From a checkpoint of a small transformer trained on Wikipedia.
Size: width 640, 5 heads of 64, 45.2M parameters.
Architecture: rotary positions, no biases in attention or MLP, untied embeddings.
Training: 411M tokens, 6273 steps.
Each number is 500 + 25 x the weight over its row's rms, rounded and kept within 0 to 999. Layers, rows and columns count from 0. Numbers have three digits each. The size before them is the row's rms in percent of the matrix's.

# down: layer 2 MLP down (transposed), 1280x640, rms 0.11, rows 1041-1057, columns 512-639
# gate: layer 2 MLP gate, 1280x640, rms 0.104, rows 1042-1057, columns 512-639
# up: layer 2 MLP up, 1280x640, rms 0.108, rows 1042-1057, columns 512-639
down1041 098:467497524505462510492502512484459448489506505482457455522506520487508519533476472539438513506556468515473487526496479519500498498467519501504482533505486473508520492469498491465500526461525500496517513513493493509512476515501546503535515521503520502469512438492490478511527515509498483492518465477479500511497504480500536488498494521474523469511509475502483497507519443512476522482495
gate1042 100:522503484496512514489452470474524567516529511530505523461497511487517474479500505482526515538515460483503474502515514468492485505467511507475539516488547558541482496489504510531531470496494495493525492501505496507488504508491481516553471480549525484498511466472476490470522508497488470505498514487543480515505537451497470459555468494498513529485522491497460470522481516530526525562490
up1042 108:484463522554503489476501495520471495457531530509537536498488459532478521483492511478527517491484489510534536517535518505532521479487470483486527505485500497503480456517490489479498498506464507540520513458538623524532492441562507525519471509509539481503521492556494493513515489502488524466517526533484461489486518514505550513510470503509510512513476496477457463502513469471499504521501
down1042 108:462529514562460543514485494504490496540538492515506499429498481476490488490478495527524508468503485484477544488492524538489497510495513447474501524502497488529543458487543525494510484563525520498515522444522513527534558472498479532486518527542511519467516522504473504501540501464532482477498495527514489493484492506502512462503480529493537519436491484454522490490468468460453570502524
gate1043 103:516483500525492501527497432532504483480510503500478470506429488496498530544488495503472495527474475507491530537438468506471506460497516452555467510474523462476488503503475509491548477523500513479539529494501454507486502476531506501515483479536493468508495498475499511510489495482483500520513461519500482498528489542517468519534504533537513481462452526508520502526494497504491548496499
up1043 098:525452507504516530514504482548531463515485511476459494539492506497511497525435499520484478513489471514533487539496475461456471436483542517473480472537529480505538501532528471504522493486493504551498493512485514531476496523510518517499510515486528485502536486496484524482490474510536523527433510495561535507483491525570475478514496470464527482517504545513522482498512522489500470472497
down1043 102:496513460470447555475548450495539474570469519510502479497486517470479480488460506499474535487535517521517499551507475500476479465509522483499480506461521468507505493490529464554458489479534498462524485528479503491457479506467499454488528487481489494520479504520531497498489491518516517490492478506490468505479470501501520511492495496495440518490517477519503486512509522506498446475435
gate1044 100:440520471495491521506504510497499478459548485518528517489467473521491468526470510492513468496483487473509471482489486511450455508475543500537534529501469480489475535563504508492502498482583476532525474499562555500511509531453528515469512519497500497504521500494507509526501487514535511527493476486516503472574526461460505527549565513573522474515443496497525544524480516491469473503494
up1044 094:502526522524511529523509488516459488510486493469509495508518474538470482514529515465535536485501519516504510521511500508527523542497472471523493471450508465485494463496481508516508519510507526494555517506528489508465505501524462499520526506489518502516507483499514509510474520555472494503481483505509543538540491510520488542488488550493518475488514443486520505470489486492471510455507
down1044 099:494470513466487506441500524487514502472498514529545491447552482488515524517507484501481546492489528469503514482512492517524491521516479521481487499482505497508499470466518495500556545494453527545504535496476466489485483505527482481495513499481493504534505473497490557493475515501489488472477509550480540533507478522559513501488433516488529485487525482548504469475483520477495529507494
gate1045 095:495496514526490502531519529572484513497507556515525549489515519471498505477470555504460494539449510478508486478494497493483482527466495534493504529520524509530448522459464537479502477524500505476504461447502476484529504502522520459482520491499495523456464542508501497514468466552555507540515531509502486512518517464481493518470509494486485529512478548473484492446519500526561499477491
up1045 098:521526441485489484494482459479498499520533536504493520511523480524501501510503471500501526523527488497524508520555529476510520533461491486480487518528451491477549512482534513529487527477507512485511500529520484509501517496501499462538507492516484518511509502525520468469464505504514505459484507478542516493479543541507537513486511440498545493520505512538512519538486515528520543519489
down1045 098:497518482498546564534519480489519488519520525519498503510519487500487515496491556482522518478505492528499441528483516508487506515504498496487523530528485495518528513500538500499474512503505505493518519501508486522494483484489493480460518471469489510513504539482501529526485497502526486489467490503538487527531493507461509544461534500500524497497487500493529509506488521504512457538481
gate1046 101:526487494538524461491507506485514512469501452511480497476489545494492479450518513496477498446476470479494497499471493515507516471497477497496503503534535508502526493529495504495519515469498454480495495479494526469511449502489529492514474471510527500535458504475524518528499483509513511546499483498511530460486512516477470502517480521460512489498505488545488495473496456465505500533504
up1046 101:483506511473483493489478516490488468532522534509496525513511483468488491491496477474482496568510551497506520514541477491510475541512558479517471488478479494498469491499512501479460467522537537521463557503530477521494543507509452477486530561510496492467521474534506465482521489484507490469524493517515476502528485504536507485503505479505492513499514487506518504515534508517490472466489
down1046 099:461474481529506505504458510528501506544526500490508532529485518524497488499540513497487479474553512511495485492472550514499495533509543506512467503464486483521460505535536519500511501505465544521516527513522477495487469467523431543487514473509493459484545500494467508471517522522479482507504478520517447514516474492516514520486487489534474481475520500463477472525478518511486503503536
gate1047 100:480467464490535509484505489483516502526484517524501490485493548492485496498471477496483479497504490483524532484490517506472455499484492499508485493488529487470506507477503508484510494490503514504496514534502564507481494469483519493497473529529499469527526513472481506498523540517521492489538551503552489485474472490425507484477560529487480473549471493499489503552546517547511493548476
up1047 101:522509505510579536507459488487540494510533515550521494505522512486537490512490509490514489505506487523507508538442532544524503528477498462479466541507518505479457515466430523551477514484489480533476503467498514531504512541458494464505470484519497550510465527495482499443500535516521479509472529549527499494503520514528492478487489502518483525457479533512492500517507512456490572527543
down1047 096:495489515536479498518528519488514520523506492497481563493526532479505508497472498502496512507539519492509508488515486550491484504517526438468507527503504474499496538505490499522527508507535497492497493556518512538472536493511491491482526524521543510554505471452483495456466545448489496511518523451494470497477479523457512527508534531485491503530489514486475520504522504531496508450518
gate1048 091:476472506497533479483544499532500477503556460460465498477536498496511452486502475479470512528499497545508463492481502526520497518501514501476509490457490523491485519493484522493512458514510474540486467532542524504484488485515523511494532501583512499522508510491485481490527507522514512525478548523504507495474503512467464502490472547470474542468492427481446460533490518493483543494504
up1048 091:478517475485519497491489507453520475499454492500505472496507505459527520497510486538563500480548524482505471487477545531444494471552486541527535452510465517535478506504514518471477483491495474443530541509507496517528505488505518489498501510481495481449526453537533496494454516505512482419504477504506521507512475485495518470462501474513459458468523539479486488447517514507499510467501
down1048 094:523500481464480450456482497522517475500482489491456484487476559497494484546528498518482498531504521502507541522515506491492490491463479463495509466529498475505535517507536534481494520499486479537516494560514504478494509499524524482492521504516461504503489490490458461513492522493461505463522467496528496527500495510505501456491512528491497480540510481473471467521492538471502543488491
gate1049 094:481517512500460490457475488529492501511476501531496463478491510494484552457558482503484516502473526463530451523445483531493508523527546507493520499520490455454474446525533492502467495497469458441535509521471472495519520500472539470492490454525506510509467492582479481515449503486502507499510522519503470579461454486517483488504540527526484519490523558450497489497506502520474489499538
up1049 097:520489506500554483458520512533512522488524485526477467500494488512546522473511453483534481513500504495529528498481495495510519533477580519485518478500512476486534464505484490533486471517469462479504477528498501507551515501468496454461527467495539500523528512524493502484493534459483481499538516504523525508475474489473481471496542534486500533494540499484540555458519497478517505478504
down1049 095:499511483512534463446495510498482516487516486525453487515490503485490483468518449522492505553492520478528496469484471492518518512471527493462505510508484502457542514508499481502496481498523507482492515472494510497511525520488468501474515492487492520512480509486495540522493506483464508490508504522501534497520486517506499483456508530454454531526557523475520477519514467540510539486529
gate1050 102:500506505541486490495497502522512480512510502534496487478503500542473492496501522477506478482482506521491468505496501510509478515504549555486513460466507488462494460520514560506508503535485497479554500491554462507472488491483538513485490458531457475502531533480512474516519492437523545471512559504507515503497503472535519477450473507485533482461499515480529502474561460494482504503513
up1050 102:518493498482482452491466490501475464501546555508517510497442496499507525451504532542504502509516479521484502470474503503515488512492447473466501506499469547487503483498489470529481531489527498470510522457510442522533526490490417491517535500504522495456468476516518506496527509506526490506499502469527480464519471521497524515476502509517521538493545430473502470494506506530506470515509
down1050 099:468459492436454456507500485535479515503556516501536507500496492485496493490505547511496520514509520490492490466481479553487488495483508494502496475467497515561461553527531504528484464497551501527508519462568507512467480494469458510519484511501517491515482467515480486522513549514501511479470522544533520482481495511502526493515517535530480481469515460541477465527511494505516504533498
gate1051 094:495486482506495498512469474498498487509479535497521507513474471453518539507513490465515500471505477489524496473539472470516475548468503512478504443518525492497509434489485465491491537536482516524567501495522516464530520479497497524541465519486481530494572495496499473547497498519485522575507489488506462502509540487496520507515484465504471492533476505535503534479473453494508530484510
up1051 094:482490563499482515490514511484497464487479475505476466500512544536518487492533505527469496541484523455498496528493474485471493461502521508530496505498488473518520549494480528465507462488506523475445538507509502495522513509467505496536523516563539477477498477516506525514497506478481522441501507523503502549501506525488467509480493511521486516482519480460486447512477513483514480477510
down1051 094:499502538512456472474480523472526498535482463494513492498556537517510469472530489480509488508522482460469491534477527470484511468532482506524494527503472517510484507465496566545509455473526500482456496445507492451512516513475469516541502512472545438487464483482490518491501494468470530478531549492503522506493504476471492501466501510543433486471554500500510512545515506491495507491479
gate1052 103:516491473500441512511519484503513525453494507503514451489510477489480520499495496500525488514479553476501501559487482505493519489532564542505541505496532506470486501519517520498498479494493494516493493448505494473502458502487496510506540510467488495525469530533534503508499477491481505532492529506457459497500507517479507495489520494537495480488489482518533476511454486500499479518467
up1052 098:489535502503493494544500515451529512548528469488478479544486482501510481479457519458469483535516478500457511514491469481485541510525526509513463474494517454508457534545465537465501462510495508501480508487488473508470509507486524500487516494486491519527479510532535530503498477443495532497490504542509504516484500487476460503503485498515530494506495533567519495521451504463500451486491
down1052 100:504452503531546543547471532480509472518510506517431491504505472505493508549486525469542503505438509490521480500522489480521516500486443480527514463496484502481510467452505535512460476498520554562499469469545499516502518525479488519499528532512481466479468500536520480512523487486464480506488504498489476535502501482488557480502498498460498476538509486509562499489498454479531479495486
gate1053 101:475485492505508509526486489470518520508488541513473458474542522497503506503532494497479522496479525523484465512512514494489537470450501501551478528499503492479501467528504459510458480489456484529496454487474536516487499525460533499493482514524530493494490515440503497523497501500545490520460503497470448481496529512470470484462488474495501523463492485503449547496516527508504495467507
up1053 099:517459530491490457512489487530490497519540450466503533493490460480506476550488473572528512462517512505502466538530480504526487545512530512529496462481497503516486552505529505498522552492504513514472508486520504487501524489511488485500510521499508477471486511486500521519520488548473468502529471550507493500525430513530514499514481547512496522484490520489488481534510483497519486505485
down1053 102:501471535500495494495505555492498474525513474475447505569491470484519492451463496507539511529489503487464488490510503511507486527490530494504541491503486561461503522513514482507513498489517503509505488496503461498498498481495515476524510518540532521524472545503515536520489510503529492544504519474518528499458523511475465485493495545514472515526477535522445492608500553487497505482512
gate1054 104:524512492513528504549549527488473525466509453557510530491511471501500483485527496517516493506498523468478517525462484459509403510548471488467505497495479515477512514492493476498540451553479487504517505497460518519530506526525483516509518479471472511510471460523523508450472534493477501490495485517556490468520517454497525517453488494539510493486542449509521533534491482550529527530530
up1054 101:459506493518456537500494457504495489480497500465543478526482501497486524503488525525504522485487455479537491475531486499493536484489496516539524498517518505535472477485463524513493500507541496511547527508525495535478506454499521476482505482500510492500487478503507486557481517502512485510503495506487474537501532481521492450531524480498452474503476537459492470472546490506466485467484
down1054 100:527482505526496533503493504505517525480517513536466473465456524529469481506457511522468531514494522487559462438500499488512535541489496475521486496504527511509471486554518461520508506504508471474492497531543437485475511493527521510514477523538468496538501518503507497490523474538457487549471522499499496499533476455539488499471535476508493501533518520478533456542511529484449494478505
gate1055 105:480516506495522450513518553518466513442454492525468499554504541486479506509470468495491478477490511467503509511507470503463478497488475497457508504538503514481500543523525500545474492474485543480478472481534485509473510499491505510496504529488507469478460471529481478458443500498488494542504488544491494481518496514491487521498486497492502472479477492523531481497515515500493481504542
up1055 108:489520494452486456466523478549498455535493524515482466546517503503515520507526511487573472509506457507504531494488502500532489508508533488500483477497424520490513500488457474552513503495517512450500523487466504505477475512495499502500489526509502496479510497474506510524523497500470507504477501488523503504485472522548499533496493536542493505528505504514537500461548451525465493488508
down1055 102:525490473518489506521530538517498458541481501546513478521506516491469549502466505431541502504514453526466532482514475465536465512527498431489484501485426520529504462499481493493509480515470472500556514496445505454497490487497474523500485535498464486480488496473493482490471457540496470497507508538522513501475523514475511529508475520527498480493453494535515446495511477478491470543495
gate1056 097:463478484449524507463476519507470483523547507474493497507546517485477538479506501464516503484492523492492488454498555496439551529466480522544548505520486463508480492508513503512519518496464477504451490518498514494521452479478506487464539496533480472526516502465514484554480463483491526513529506493495506504481526495460491469510513500510464493461546518475529488533517531520526489503530
up1056 092:513512495507502537509510480483466491460441504527508502497448480509467504499514501514508513491518483521457559489480518513541472480490526499491483486487473533463485495535484535517497458513541504470510502553475507464465523507470504520493473481507530482482495516500487491486519516488535520491461458498509484508523500493548522498491468501461554500497499496543521522503503458501507508492496
down1056 097:523499492507446494527546481492557510488489516491509493529491490484533494521525569503470494481498460510482501554497445520526526472535517465459492522515504534457482468511532472463467463540497532491508513435498515484471495507495449468472474493469497527460539487524497501478517525483511500466480448522479522531527486526468505476485499482477498484569484492523506535472500487517538485512502
gate1057 101:509484522497442520502496526481515439541472488519530496469502523491537487449493483443505493492526499468459504499516515491479482531455506537512540533490491488492498531487521516480494488527520519504498528518508502475537563512532506515518486471458514510493476513479496483485515520511503525485521497508513485564476490496471518490535465513474518453510468501531518522516473519532468525502471
up1057 101:524486466521519498515516496515499537517470537496481479492529485504499547473503530506523486534515511453500490487545489558476567516506501492505503510495468498436531451538500466514500467509480543529489512505515446471512485507512490539510487463511494494496504533524499502481482500485508532470510529489509531493549485482442487522502497500527510511524495512474542538496495505513488490525472
down1057 102:500518487553511480503514490503475503517498521513521533515484492521507500522504489475477473514478539506508526527504494495500530530489503515479466458532485496472517473504510526475499510502515515482516510486505551513474527430461573511471524518454519505485483468531513494537481458524526466505517522519494509521541502507520517454493501452409488583516478501483523529501464483526501507526473